Each number is 200 + 40 x the weight over its row's rms, rounded and kept within 0 to 999. Layers, rows and columns count from 0. The size before them is the row's rms in percent of the matrix's.

# layer 6 MLP gate, 512x192, rms 0.27, rows 104-140, columns 0-63
094,187,200,238,174,189,147,223,168,150,221,239,287,302,164,194,224,247,205,146,235,229,295,208,236,246,223,265,137,226,221,151,249,286,154,219,194,221,150,198,216,212,219,194,164,184,169,237,225,201,275,188,168,222,229,167,120,151,205,266,163,139,131,251,214
108,144,179,164,252,173,198,285,207,276,181,166,224,115,217,202,223,165,199,197,211,216,213,178,201,236,204,240,172,114,235,177,149,193,177,290,223,220,150,233,198,178,170,150,154,234,227,220,142,200,188,271,227,191,166,248,228,203,174,224,255,182,208,218,168
101,181,214,187,242,191,209,187,159,67,204,238,215,171,244,195,231,173,281,244,191,261,194,153,162,224,169,217,242,121,166,176,146,204,136,172,180,225,182,104,289,234,174,207,140,227,176,320,127,150,264,164,203,191,283,214,230,208,236,265,206,224,186,169,179
105,201,149,198,216,249,173,199,178,184,186,278,172,217,207,141,180,194,263,119,186,173,221,114,115,229,248,222,146,308,182,293,215,245,197,157,201,183,203,163,164,146,224,242,233,79,218,132,181,243,254,217,221,213,220,252,203,203,127,237,174,246,210,259,191
110,101,229,136,237,275,194,222,183,222,129,171,251,199,245,246,106,215,198,254,168,227,170,139,174,238,183,220,129,267,291,215,176,180,176,162,205,196,195,237,157,173,250,257,106,219,243,192,183,213,177,175,187,155,151,245,223,189,243,172,240,199,205,138,227
104,193,177,218,242,195,248,228,157,212,215,161,141,277,234,171,202,249,185,148,215,188,223,173,124,204,160,219,228,222,179,208,156,241,145,165,178,262,195,140,285,224,180,100,164,155,246,126,261,255,264,253,209,186,142,236,168,175,218,127,171,191,156,216,189
095,326,251,230,200,191,239,137,129,323,232,169,205,160,170,163,178,181,203,156,126,182,171,231,168,167,224,165,200,178,225,251,194,225,218,220,212,189,224,179,200,246,260,193,227,258,219,219,225,287,226,270,196,214,174,245,223,226,204,200,179,148,261,171,204
106,257,204,228,181,170,176,141,246,203,299,169,201,174,236,164,228,228,155,220,222,181,227,165,194,168,209,265,104,194,188,197,219,214,246,208,227,159,193,260,152,230,237,295,190,184,171,184,213,213,203,176,141,190,209,190,174,246,176,204,258,166,157,170,173
112,190,224,204,219,272,203,119,199,145,205,217,256,256,242,217,172,214,210,214,195,255,206,189,199,218,226,242,171,165,257,168,189,151,142,216,201,185,223,135,261,181,187,263,191,271,219,238,175,117,227,195,231,292,137,194,233,166,214,236,160,203,220,194,161
096,191,151,235,180,246,252,190,222,164,187,188,154,272,166,229,105,169,172,155,167,268,151,232,209,147,210,215,196,166,229,257,174,240,214,141,262,182,200,230,229,145,188,196,155,167,133,135,157,245,218,258,245,215,235,208,243,231,202,254,198,233,224,188,165
099,144,157,175,269,153,209,177,170,169,236,134,144,191,163,181,165,191,177,167,212,210,188,109,191,172,207,217,225,207,98,276,150,194,172,179,219,165,159,254,193,197,163,179,251,114,170,168,263,185,173,130,266,161,129,186,190,149,129,191,213,186,201,213,149
102,226,130,208,201,172,166,216,223,245,144,177,195,151,221,206,129,191,144,218,214,239,222,292,125,201,230,191,129,162,251,259,223,152,239,254,183,233,169,221,258,220,134,243,212,182,265,148,217,203,249,227,178,171,192,197,272,207,236,167,189,185,255,147,147
095,163,190,236,197,170,235,241,193,210,244,219,202,153,171,272,236,141,185,197,185,226,227,227,167,187,182,174,214,218,235,320,207,249,144,196,202,292,227,210,181,221,240,192,237,151,179,171,180,184,174,140,185,248,183,187,163,212,179,181,170,218,266,199,188
093,225,237,227,322,182,228,260,302,186,200,206,160,239,298,187,149,202,224,212,216,156,168,179,239,150,171,226,172,131,195,221,261,261,214,139,170,152,201,187,166,236,256,245,110,174,227,181,251,183,205,234,295,196,252,213,208,239,166,210,179,211,169,162,179
104,255,277,199,234,208,169,233,228,199,218,232,279,216,192,275,232,141,185,144,203,155,153,164,156,235,205,211,273,126,266,238,142,253,191,177,191,222,139,232,184,235,235,159,203,272,218,196,126,207,160,168,221,170,246,189,215,112,220,173,173,241,147,163,174
092,220,180,239,141,174,138,260,216,224,176,145,98,200,238,206,218,154,187,222,184,187,258,254,146,230,185,287,168,188,190,268,231,202,199,193,183,228,209,186,202,270,212,180,189,192,220,182,208,205,155,171,156,250,163,226,229,207,272,178,152,177,159,219,231
098,192,243,153,247,180,78,185,291,183,242,132,170,189,193,243,215,287,131,227,168,240,184,202,240,191,187,167,238,299,200,181,205,173,195,205,200,268,125,171,217,241,184,239,235,223,184,235,221,234,196,119,134,122,209,182,165,166,285,194,146,190,274,315,174
095,274,211,203,308,236,180,156,233,122,170,199,206,168,227,170,177,228,185,237,261,213,184,115,196,223,218,211,163,207,184,230,176,212,226,196,179,116,178,183,209,147,230,210,212,142,278,179,223,230,198,171,219,226,143,246,261,236,188,134,180,146,156,238,237
101,199,179,159,236,202,188,216,233,70,103,209,197,220,171,187,155,234,221,261,246,208,223,144,211,274,109,143,130,250,244,204,277,274,215,241,184,176,203,116,116,229,204,199,110,241,244,148,154,156,145,214,254,182,183,180,238,213,217,134,221,125,194,208,149
105,199,208,209,201,104,128,201,227,171,167,181,218,220,209,244,184,26,178,170,250,131,180,230,227,180,230,231,188,242,170,172,167,272,184,162,207,215,212,130,180,207,214,196,119,167,221,270,206,293,187,193,175,177,177,237,181,138,175,232,286,206,220,217,244
096,198,167,259,230,156,246,238,157,197,224,138,262,216,231,149,206,279,203,225,166,144,248,201,182,148,214,204,209,148,169,144,243,171,208,118,196,249,253,199,222,184,187,213,210,193,241,207,167,162,208,247,148,180,165,217,213,186,135,230,204,215,222,194,226
100,203,175,259,261,222,199,289,153,186,212,242,192,240,233,165,263,193,269,214,165,252,202,221,277,176,194,195,224,196,137,184,151,180,258,201,250,183,269,188,115,185,258,215,193,194,233,187,152,235,114,200,95,249,204,206,244,197,146,182,137,152,291,200,189
093,181,260,167,257,215,239,213,269,190,233,190,225,220,227,178,165,174,122,206,238,127,180,211,171,205,249,166,168,202,288,212,200,188,177,152,198,168,203,171,264,201,127,218,142,155,259,169,222,290,163,227,158,221,246,215,214,110,223,281,158,222,219,190,194
105,191,228,202,199,228,275,266,279,204,197,158,268,233,215,197,244,175,249,96,209,150,258,165,208,274,199,145,157,212,182,183,263,246,194,232,209,233,192,179,147,158,213,190,242,148,202,152,242,168,257,277,127,182,212,171,188,234,169,233,212,189,175,222,200
105,171,221,189,176,203,301,220,156,198,235,231,226,126,186,244,212,218,215,195,212,205,201,208,162,193,285,211,165,179,232,239,235,200,213,255,151,215,263,147,226,179,236,149,164,215,196,235,300,244,238,223,169,230,203,181,213,247,229,253,134,164,200,117,172
095,151,207,182,208,195,156,195,260,178,225,207,264,203,203,174,190,209,202,257,241,253,198,232,268,229,149,226,182,165,223,294,172,195,215,167,219,215,156,227,98,197,165,230,191,222,206,221,220,200,258,186,207,183,166,184,289,200,131,208,216,170,242,222,216
098,150,174,220,236,189,215,181,198,206,157,210,221,108,161,196,308,170,235,121,197,164,220,156,209,222,183,209,165,258,237,194,226,214,190,168,243,190,234,237,244,233,216,203,235,189,174,189,235,170,297,198,240,159,173,191,163,118,93,230,195,194,165,201,238
093,224,204,203,222,251,156,215,168,278,130,207,177,163,178,244,226,209,160,196,335,211,192,155,206,204,222,242,231,186,200,182,178,209,139,254,204,176,276,238,174,236,178,183,181,188,191,212,195,170,179,176,211,203,147,171,205,239,232,127,85,215,147,216,139
096,217,160,232,183,206,161,207,181,165,182,237,212,236,177,195,228,235,198,172,248,198,196,198,207,139,209,179,232,237,221,192,214,197,207,140,168,261,214,137,219,190,218,130,160,281,184,187,234,233,196,199,127,237,153,220,219,137,178,216,234,192,206,238,196
105,207,208,236,222,279,191,206,187,185,251,169,266,225,171,171,200,103,223,180,149,208,186,152,206,172,206,176,204,220,249,199,152,176,221,252,172,192,122,182,85,219,181,237,201,220,213,178,236,252,248,211,215,260,151,130,281,242,207,216,178,165,233,222,288
107,177,258,224,213,190,260,185,237,203,132,160,213,171,205,259,242,250,253,173,163,224,265,181,179,99,218,255,227,211,220,195,179,187,165,120,227,228,153,172,200,177,247,237,208,182,216,173,220,161,295,207,145,220,253,215,206,250,192,192,137,167,181,159,203
097,161,223,138,199,95,179,214,168,164,171,179,214,264,183,97,213,80,180,175,117,240,214,217,243,230,219,231,174,245,201,286,276,193,215,201,195,184,176,206,150,244,236,206,144,242,176,133,150,196,246,255,180,197,183,163,203,200,235,122,227,265,155,260,228
106,182,225,213,213,228,147,211,182,177,168,167,145,205,240,185,195,304,135,256,212,192,298,201,192,181,226,224,221,201,150,229,212,224,252,157,172,144,179,148,169,212,227,213,269,291,238,177,228,203,243,201,189,168,182,193,224,148,235,185,141,207,194,274,160
106,181,258,255,202,241,235,175,138,198,234,142,226,146,185,171,200,127,205,217,211,149,188,313,263,150,233,140,204,214,221,193,207,227,176,199,188,201,237,248,212,210,168,118,217,180,219,190,162,160,275,210,209,264,177,182,153,194,186,247,206,254,194,243,174
100,235,201,243,157,246,212,194,182,232,160,153,237,147,241,209,160,164,192,177,180,271,177,239,214,239,209,178,217,157,239,213,256,208,232,205,189,169,178,213,183,136,203,201,257,224,192,274,156,199,150,236,185,211,210,244,210,181,218,196,242,232,230,150,232
095,202,243,208,199,140,183,194,190,151,204,256,118,218,152,200,216,208,256,90,210,170,178,258,187,171,184,127,231,242,282,205,156,178,195,250,207,139,215,239,206,131,141,220,213,234,159,223,263,206,316,201,182,163,249,249,138,285,234,176,246,176,158,247,219
093,298,185,182,232,170,194,284,197,214,237,214,255,182,187,197,228,243,176,173,198,278,206,191,247,194,204,167,170,191,212,276,180,183,197,232,226,255,218,200,206,230,191,117,208,157,253,229,179,276,228,186,174,154,162,182,162,233,236,177,220,184,143,202,232
# layer 6 MLP up, 512x192, rms 0.276, rows 104-139, columns 0-63
100,197,264,154,226,157,249,183,225,255,212,238,209,286,206,197,218,193,191,206,245,234,245,217,107,202,217,184,138,241,191,153,211,198,205,202,149,183,214,268,259,205,160,252,227,191,215,228,214,185,197,178,170,247,206,150,172,250,186,185,94,152,133,248,270
118,203,195,212,108,262,221,308,259,163,208,160,171,225,168,247,188,149,174,192,188,151,170,184,216,164,139,136,224,112,229,174,231,125,245,152,194,179,208,163,236,300,199,199,192,205,208,212,228,174,180,262,136,245,183,230,182,166,191,198,156,247,197,164,260
105,200,249,195,195,222,209,213,203,255,216,167,134,209,170,192,224,225,175,182,201,211,166,211,155,224,148,205,308,252,184,204,189,225,204,230,223,226,205,184,184,235,169,175,228,197,211,132,210,205,208,167,170,216,175,197,202,219,183,176,199,197,317,187,172
093,129,87,221,162,256,165,232,178,273,184,228,256,235,265,178,188,124,239,213,203,237,225,223,203,206,161,155,103,213,257,227,180,238,128,160,236,194,215,215,152,230,217,228,194,176,207,203,256,208,197,204,182,187,182,244,194,203,148,248,225,150,193,276,213
110,113,240,174,171,187,206,231,176,187,228,184,200,216,167,161,225,225,197,215,221,151,153,165,134,220,205,226,182,231,189,148,182,204,242,133,174,187,266,114,229,180,252,258,159,240,273,205,249,314,254,241,122,150,183,220,191,123,193,248,226,194,194,197,248
100,156,202,217,227,233,240,160,255,209,178,183,234,161,156,159,154,224,215,232,183,273,175,238,136,141,213,195,127,235,210,230,220,180,216,148,297,173,151,129,247,260,210,276,216,186,170,122,172,184,225,212,180,209,225,157,256,201,222,190,205,186,124,217,180
099,219,169,267,208,192,198,197,166,135,168,215,195,155,191,214,225,130,285,195,260,201,195,185,228,277,122,237,238,216,177,244,200,288,217,209,193,163,170,151,157,153,244,193,138,193,242,249,207,235,287,199,226,262,227,308,117,169,248,205,150,255,204,176,207
104,172,210,217,222,208,225,122,234,224,152,173,224,186,141,203,205,223,164,237,212,161,162,116,191,219,227,173,145,223,153,247,217,214,166,122,196,171,173,202,247,223,239,204,144,226,184,274,211,175,171,196,137,154,224,251,164,165,226,180,224,124,186,196,175
102,188,178,222,200,211,223,184,215,162,216,182,118,178,228,204,174,243,189,216,198,189,146,271,214,191,174,174,213,248,257,240,247,181,257,233,238,180,190,247,233,226,158,207,215,186,237,234,168,165,219,245,176,243,220,182,199,191,224,228,171,187,198,263,189
095,200,168,165,205,210,178,216,210,240,180,170,197,199,131,258,213,206,159,217,194,190,164,152,205,198,159,137,320,217,197,177,216,207,112,210,233,162,163,249,251,220,186,296,172,204,238,123,143,207,207,203,177,243,211,161,184,208,222,176,207,178,199,203,168
102,243,270,232,243,157,152,229,166,193,145,150,193,208,211,177,146,216,148,152,216,228,250,128,205,125,150,212,219,177,218,173,207,209,196,247,253,260,248,173,187,197,118,187,212,85,154,194,158,216,205,180,186,171,161,208,200,191,145,206,221,272,231,211,221
109,205,147,179,145,212,234,235,218,276,146,156,168,200,213,250,271,203,237,203,245,191,179,200,186,181,175,195,159,161,218,260,82,189,177,187,202,237,229,218,203,214,239,225,224,207,220,170,184,164,207,227,232,204,224,179,113,108,213,215,249,199,111,227,164
095,159,228,187,182,140,207,95,247,154,201,238,172,193,157,209,119,239,191,178,211,198,229,214,243,321,219,240,271,263,204,224,161,262,204,231,185,181,314,180,185,193,162,156,241,270,178,193,156,180,214,206,161,178,175,184,190,165,172,243,265,202,224,228,180
094,162,170,227,221,129,170,227,187,241,222,222,236,250,160,147,183,187,149,196,176,197,222,142,171,231,220,143,244,210,183,239,164,127,165,180,244,185,178,180,205,209,193,242,170,196,165,213,209,101,285,188,133,163,178,229,209,157,192,106,171,172,224,160,154
102,175,294,277,159,210,231,117,220,204,273,182,182,191,168,186,181,159,249,258,193,270,219,277,179,128,229,187,172,280,161,225,257,195,262,212,247,252,205,219,219,204,235,173,239,178,238,227,169,202,187,258,218,141,180,202,204,242,252,185,276,177,167,160,213
087,152,321,191,205,149,194,184,240,180,227,219,171,257,157,164,211,265,161,170,105,186,209,197,219,196,180,226,191,238,196,190,240,176,234,249,185,155,214,231,244,138,273,196,172,85,252,201,191,185,235,245,207,181,235,297,152,224,284,200,220,200,218,260,193
102,154,203,202,206,168,267,206,211,189,127,190,186,198,294,244,266,190,132,223,143,192,170,144,234,191,234,221,130,160,212,175,159,198,212,139,178,218,134,191,184,147,105,207,193,150,255,179,230,156,208,160,189,190,179,208,200,241,245,285,220,164,156,172,205
092,106,210,214,170,166,211,265,177,220,194,227,207,208,236,226,206,205,299,146,215,180,151,216,219,183,144,196,203,265,229,160,190,216,135,239,222,222,234,202,196,215,192,241,231,311,155,210,185,211,270,246,210,187,135,148,124,139,229,150,193,191,122,193,198
099,263,188,150,226,235,219,219,126,203,253,257,271,195,151,265,191,253,197,177,262,145,162,143,244,186,183,200,196,191,226,253,240,172,137,133,199,238,291,211,160,255,171,181,229,290,193,190,275,202,230,200,201,236,180,172,193,181,204,137,217,214,189,177,192
104,171,194,183,198,120,148,149,212,208,183,152,184,228,223,240,198,191,281,224,137,261,234,247,166,176,246,224,229,205,252,214,189,107,225,245,159,188,249,179,160,174,240,208,190,233,215,172,219,223,227,201,205,241,221,180,189,209,237,158,163,252,227,200,248
099,224,203,150,220,211,275,176,174,165,144,199,189,159,185,207,233,200,248,168,191,199,139,190,208,210,159,248,228,285,162,185,171,236,129,168,157,229,161,243,187,115,252,191,214,142,214,240,206,227,160,217,236,198,177,251,234,241,123,262,249,217,143,216,260
095,166,188,122,163,243,192,212,149,257,183,186,142,192,212,168,134,287,245,206,222,170,253,134,228,146,201,171,209,259,167,219,244,217,213,247,215,218,213,216,179,223,191,180,165,160,156,188,243,215,253,225,161,185,142,148,87,206,142,191,188,219,214,192,177
099,196,238,104,179,205,243,150,210,145,216,258,182,243,145,268,172,163,202,149,193,262,195,176,219,262,168,167,212,167,190,246,258,169,214,204,143,255,252,150,238,204,187,173,231,282,186,199,192,178,172,159,255,166,224,276,184,221,184,175,196,239,209,189,195
107,197,173,197,186,250,177,141,237,158,190,173,284,219,219,215,155,206,187,179,167,129,162,196,172,185,207,230,92,164,200,184,318,157,219,104,273,218,206,195,261,189,220,181,164,215,168,254,175,137,165,114,245,178,240,232,133,190,185,192,166,167,167,155,254
103,204,137,215,208,154,187,194,237,230,203,227,204,194,204,173,254,226,254,219,176,265,96,256,207,171,181,219,274,221,157,226,164,177,237,203,159,157,237,185,223,243,199,219,188,209,187,114,310,142,180,162,182,185,201,142,169,211,211,129,205,147,188,190,131
099,178,158,215,168,191,202,203,256,222,228,184,237,264,206,141,223,187,228,247,232,171,229,126,215,269,171,198,196,208,187,209,243,230,154,223,154,120,216,187,231,260,237,216,192,229,160,195,186,193,201,250,233,178,173,209,226,259,193,207,207,245,209,256,157
098,192,173,188,265,191,115,245,241,192,156,222,204,161,250,159,131,272,212,238,150,211,148,275,220,156,209,228,236,232,297,245,205,218,172,243,124,219,181,154,169,242,244,258,222,243,266,159,135,162,264,304,198,286,163,175,144,203,191,185,133,165,266,92,275
096,269,231,214,201,233,195,169,177,159,202,231,256,210,163,280,206,229,142,151,251,213,197,195,141,228,268,179,220,282,244,193,157,219,248,226,282,204,207,196,227,206,234,164,186,159,217,231,206,96,183,159,202,207,261,172,178,108,199,136,190,227,187,142,205
093,265,95,204,198,178,209,177,211,239,191,142,259,166,260,180,215,188,201,223,109,236,227,165,222,214,148,236,192,193,213,140,181,124,228,287,167,185,158,247,165,207,137,229,202,188,178,196,206,166,219,175,217,159,188,140,145,177,146,224,214,235,207,234,174
101,212,166,209,206,212,107,137,203,201,234,184,244,159,198,207,277,219,209,192,166,224,251,312,154,208,208,166,104,231,168,177,250,231,174,198,177,116,178,205,271,216,176,178,147,177,183,126,242,203,211,154,170,189,143,192,153,221,133,146,237,264,181,213,245
101,132,210,193,163,212,227,168,237,220,161,186,213,174,234,205,178,176,185,146,251,182,232,170,181,168,218,184,173,202,267,208,271,217,236,141,190,194,222,183,170,188,154,182,268,166,170,244,220,242,150,224,218,187,254,224,157,191,256,275,157,156,213,235,227
100,250,146,261,142,187,247,299,152,163,125,249,218,198,167,241,152,221,201,183,186,145,191,203,155,212,186,163,120,149,162,252,253,169,235,189,184,171,213,238,227,230,225,246,274,202,175,240,180,201,244,169,231,200,233,150,188,289,268,176,184,188,243,190,258
106,175,147,153,261,222,169,216,193,174,184,204,237,231,190,191,165,204,260,179,146,145,87,161,201,114,139,181,231,228,250,259,137,204,221,198,203,172,203,253,180,163,127,279,240,145,227,223,240,234,216,186,192,247,238,217,240,205,169,167,252,240,146,214,223
102,173,221,262,150,231,181,166,171,219,160,245,186,143,186,219,199,187,202,155,168,187,233,172,147,241,183,227,195,230,234,135,294,244,204,167,171,181,186,221,286,138,257,163,227,232,258,131,231,262,148,236,237,138,178,235,244,197,238,165,198,216,232,207,131
100,183,181,195,202,242,206,224,174,175,199,181,201,252,197,124,217,150,187,254,191,230,122,203,177,180,198,212,272,209,248,174,209,223,196,199,176,186,86,277,175,215,239,196,178,134,220,260,212,168,222,211,234,163,214,202,137,220,198,177,254,213,177,253,144
106,165,169,141,163,230,265,234,172,145,159,272,102,173,224,158,186,167,176,171,245,179,161,305,138,169,154,241,154,193,196,252,261,197,236,185,190,215,171,289,186,182,177,160,258,257,216,263,148,207,215,214,290,207,162,187,235,143,198,173,205,237,206,231,208
# layer 6 MLP down (transposed), 512x192, rms 0.226, rows 104-139, columns 0-63
097,177,214,239,207,187,254,268,172,179,220,165,189,196,202,235,225,98,297,242,192,147,193,195,192,225,177,197,285,163,260,151,249,208,247,287,191,176,259,241,190,163,181,161,223,175,152,188,228,252,245,184,217,233,250,245,133,188,222,106,216,197,172,208,167
101,213,179,197,195,142,207,122,117,229,171,254,211,257,184,173,127,159,235,240,211,232,244,145,163,213,220,198,190,218,227,264,244,201,209,221,122,214,249,228,205,205,291,190,239,164,137,149,175,196,218,139,161,196,279,216,232,178,234,219,189,263,228,181,174
102,207,174,237,257,171,223,137,277,178,183,198,223,215,164,194,220,165,186,175,182,199,222,247,216,130,211,118,153,218,242,206,120,194,208,144,131,183,259,169,186,141,181,251,288,205,164,159,188,146,230,189,188,170,200,189,123,220,209,225,231,225,197,206,177
099,234,248,162,181,144,180,152,169,159,153,214,153,244,168,160,273,160,181,236,194,169,157,180,162,189,206,167,192,164,169,182,210,217,199,182,210,240,237,102,273,204,172,146,178,205,215,233,186,180,281,234,199,192,195,210,181,149,228,138,146,178,216,256,195
104,222,226,222,170,194,258,194,149,200,230,174,229,251,199,175,151,274,168,165,220,205,118,200,116,256,249,148,202,232,244,170,128,240,204,206,206,239,235,251,159,247,224,200,148,162,185,153,156,191,257,230,221,203,191,220,209,195,227,209,245,181,241,174,223
104,172,201,182,225,243,267,170,250,109,189,179,203,232,157,227,178,192,146,215,108,210,237,152,207,247,268,181,192,157,185,184,201,175,250,214,208,94,208,245,186,181,206,277,275,195,154,300,210,226,228,285,169,158,189,202,260,172,175,177,211,221,179,183,191
098,224,271,143,235,212,207,204,209,165,176,254,242,196,120,111,153,148,197,143,169,166,190,230,151,137,178,136,186,186,222,130,207,144,264,175,174,204,213,213,200,253,213,190,301,211,214,178,213,195,197,201,170,222,143,196,164,159,241,190,187,262,176,212,220
098,249,248,234,188,281,275,132,203,165,172,196,141,234,191,208,153,222,207,190,311,225,157,199,208,204,163,183,191,248,246,258,244,232,214,159,235,172,131,189,219,197,212,185,211,178,207,154,144,160,196,254,198,154,249,250,228,176,202,172,209,232,191,158,197
090,228,184,110,182,195,182,261,211,224,241,190,174,248,232,162,239,211,250,212,215,147,196,170,127,207,211,186,211,214,185,179,204,249,292,210,224,153,181,146,143,113,196,172,173,248,171,197,225,263,222,260,204,233,203,156,254,225,216,201,210,259,169,215,168
098,251,188,246,178,202,143,201,161,225,164,119,270,194,203,247,130,207,249,156,191,162,235,174,133,149,240,262,144,266,261,213,291,150,185,207,210,201,260,197,222,264,143,158,248,182,215,209,192,191,176,168,217,168,191,234,242,199,186,237,166,217,222,285,219
105,148,239,241,256,194,253,166,198,180,183,273,252,133,184,175,173,231,231,166,145,240,216,169,89,135,184,222,138,120,186,195,269,230,209,236,214,181,147,201,158,180,196,328,249,205,232,246,221,211,170,210,180,137,219,163,181,193,203,211,244,253,224,217,169
104,182,213,253,286,180,194,224,169,188,246,153,254,236,212,166,207,226,253,228,225,182,214,199,201,135,253,209,142,222,230,282,126,181,192,262,205,185,179,199,186,236,173,256,173,194,229,219,221,217,171,195,245,172,224,255,209,147,182,190,133,236,193,256,218
097,217,194,236,306,230,210,249,165,236,245,169,226,220,222,153,164,180,170,126,161,150,147,204,242,259,180,159,192,187,277,214,189,134,171,165,187,224,180,175,205,160,244,188,219,220,211,151,147,245,188,180,239,168,200,249,101,160,153,195,192,319,231,246,228
102,259,146,264,231,211,220,203,180,210,186,215,227,168,208,139,176,198,177,217,185,151,167,119,189,162,173,155,180,202,241,203,215,146,179,287,184,178,134,195,222,170,201,258,246,197,194,262,242,204,196,199,203,123,208,203,218,182,211,210,193,193,233,201,230
105,166,183,228,251,263,172,226,283,196,198,134,159,117,162,165,226,203,190,199,213,274,152,169,148,214,152,167,210,203,186,140,225,154,221,130,188,170,207,253,171,184,226,215,207,185,249,144,276,247,222,225,150,241,188,199,182,213,189,271,184,203,185,194,225
099,183,291,252,184,182,183,164,180,262,197,255,259,161,172,210,187,180,230,218,190,116,203,104,201,253,204,286,143,284,239,246,250,196,250,175,227,158,225,176,174,218,215,226,195,211,249,254,165,173,165,204,181,203,202,227,232,245,161,199,161,215,254,210,195
091,91,188,258,178,203,239,219,186,236,196,248,169,127,129,161,102,161,110,152,177,194,179,291,187,196,201,192,262,165,268,142,168,198,240,303,228,207,274,237,277,202,162,201,204,255,224,207,225,209,149,209,202,237,184,212,213,169,180,214,223,194,207,192,174
090,209,143,228,119,191,135,202,184,161,231,189,120,172,246,257,248,196,222,185,255,212,146,233,219,234,226,139,219,183,174,224,166,149,208,206,251,210,207,155,209,165,223,256,256,233,209,180,218,218,216,232,156,192,232,156,153,137,204,167,173,273,262,179,181
098,246,204,152,208,247,167,139,220,79,182,238,240,265,173,216,130,149,270,204,214,207,181,193,171,125,202,199,170,188,101,229,205,150,147,136,170,181,280,203,160,204,202,129,246,182,155,234,142,185,231,190,204,216,202,202,174,191,218,192,209,188,189,148,298
099,116,230,225,195,195,215,225,169,239,221,212,161,154,187,234,256,199,231,184,227,186,259,186,239,173,152,226,172,163,266,172,146,196,245,107,213,255,179,199,192,225,163,244,182,256,270,232,147,206,141,149,190,172,159,212,201,125,247,228,221,211,158,153,123
100,190,173,203,216,131,181,227,209,163,240,189,199,180,184,169,165,168,204,241,192,185,203,131,194,270,259,208,199,219,198,174,218,194,190,276,174,170,171,192,156,273,202,224,184,141,200,207,152,208,256,208,210,204,183,230,203,216,192,234,185,239,233,159,239
103,155,205,194,236,188,219,206,158,200,170,299,239,269,195,230,164,182,194,193,160,219,212,206,233,183,217,233,232,204,195,208,236,204,211,275,135,195,158,192,198,215,197,96,152,162,180,270,193,236,192,264,210,257,251,228,202,235,215,179,192,208,194,167,192
097,224,200,269,191,144,172,141,243,176,313,220,180,128,210,141,179,305,182,122,219,219,155,242,173,228,176,215,227,180,232,240,175,223,175,261,235,272,242,236,179,163,246,220,159,179,186,160,187,254,199,261,252,190,199,145,168,210,240,264,157,149,239,251,203
098,138,201,129,257,261,198,131,214,276,195,276,230,223,240,163,207,222,174,211,219,253,227,243,204,238,160,163,234,221,161,191,190,227,154,216,180,163,222,207,192,271,147,176,153,142,284,153,243,197,218,169,132,235,256,240,203,151,170,143,225,215,196,211,206
099,183,178,279,228,131,222,212,211,227,139,227,147,241,186,273,111,154,201,220,161,148,233,225,172,159,186,345,215,193,186,146,214,282,99,140,198,225,137,200,136,179,218,219,164,223,222,140,120,187,233,184,183,256,194,203,197,180,155,236,196,201,214,180,246
101,141,182,168,215,284,174,202,249,204,246,232,243,173,214,231,230,158,144,180,241,215,191,213,211,178,226,230,251,234,197,166,173,168,168,179,174,270,182,297,120,189,236,247,186,192,245,172,163,231,234,163,170,189,198,231,222,240,238,144,228,218,213,173,217
097,157,308,217,210,268,213,169,242,158,221,217,209,213,183,137,180,185,213,215,219,149,205,187,166,206,167,125,129,218,257,161,199,116,246,189,222,214,264,171,241,195,196,209,173,189,246,170,254,191,171,171,242,183,221,161,211,238,283,287,182,204,133,196,182
101,193,205,200,211,233,192,188,180,168,182,241,267,186,220,150,205,188,226,222,122,227,261,190,284,269,211,236,236,159,192,188,221,235,266,184,162,231,208,191,170,157,207,190,196,232,223,213,204,230,186,226,177,228,164,258,186,235,249,197,217,181,203,184,225
095,144,213,265,207,179,237,175,164,217,152,150,210,236,178,215,194,149,198,223,170,173,254,120,250,176,211,215,156,181,233,73,205,256,258,188,191,221,179,158,165,247,234,211,155,205,202,189,186,170,199,156,163,200,142,219,261,163,201,204,171,178,157,188,163
099,220,266,168,236,177,248,245,185,201,155,157,178,277,228,216,185,177,194,242,249,165,210,216,165,210,200,248,187,241,161,224,204,162,208,251,82,203,153,148,204,203,198,138,204,192,216,186,224,247,211,255,204,205,257,287,168,254,147,230,218,244,197,161,278
102,222,163,143,156,168,184,131,212,217,207,176,258,224,158,221,236,151,204,210,189,161,285,183,139,293,188,169,267,200,135,165,145,129,327,210,201,227,241,176,250,107,221,288,194,191,201,211,249,209,191,253,168,252,230,295,212,312,222,237,235,237,171,179,216
098,195,167,178,112,161,144,180,189,233,221,140,158,160,237,170,230,107,220,260,150,131,168,270,188,233,239,177,192,192,275,211,198,210,263,293,239,167,198,183,171,183,267,173,222,259,199,210,160,209,122,156,283,123,197,229,220,210,202,190,196,245,175,189,191
099,191,206,186,227,255,158,221,164,254,161,201,139,197,207,217,181,192,179,213,246,254,171,263,199,236,163,142,228,210,286,198,161,181,192,166,237,233,153,264,228,167,202,194,224,199,191,183,194,271,202,203,170,220,162,152,186,208,230,198,230,122,83,257,179
103,212,224,214,175,178,143,197,197,194,160,211,249,197,151,219,198,205,236,235,183,241,168,148,257,202,150,188,155,188,204,282,212,171,210,200,159,268,152,201,196,229,203,196,222,198,245,261,272,251,258,193,221,224,225,281,212,261,219,234,261,177,189,203,180
101,167,278,206,237,225,220,215,207,262,205,171,151,167,215,198,209,169,297,241,212,207,156,280,228,249,196,165,104,216,196,248,207,202,168,279,282,309,248,175,249,117,167,182,83,256,213,200,263,117,162,232,203,202,186,275,244,172,245,237,193,210,188,124,142
104,156,138,217,182,229,210,136,192,250,219,198,180,159,205,205,194,229,217,244,173,193,177,249,192,181,220,217,186,208,301,273,211,168,193,162,220,248,287,230,234,227,210,170,196,294,241,163,192,108,164,137,227,268,251,237,203,221,199,109,277,162,248,182,214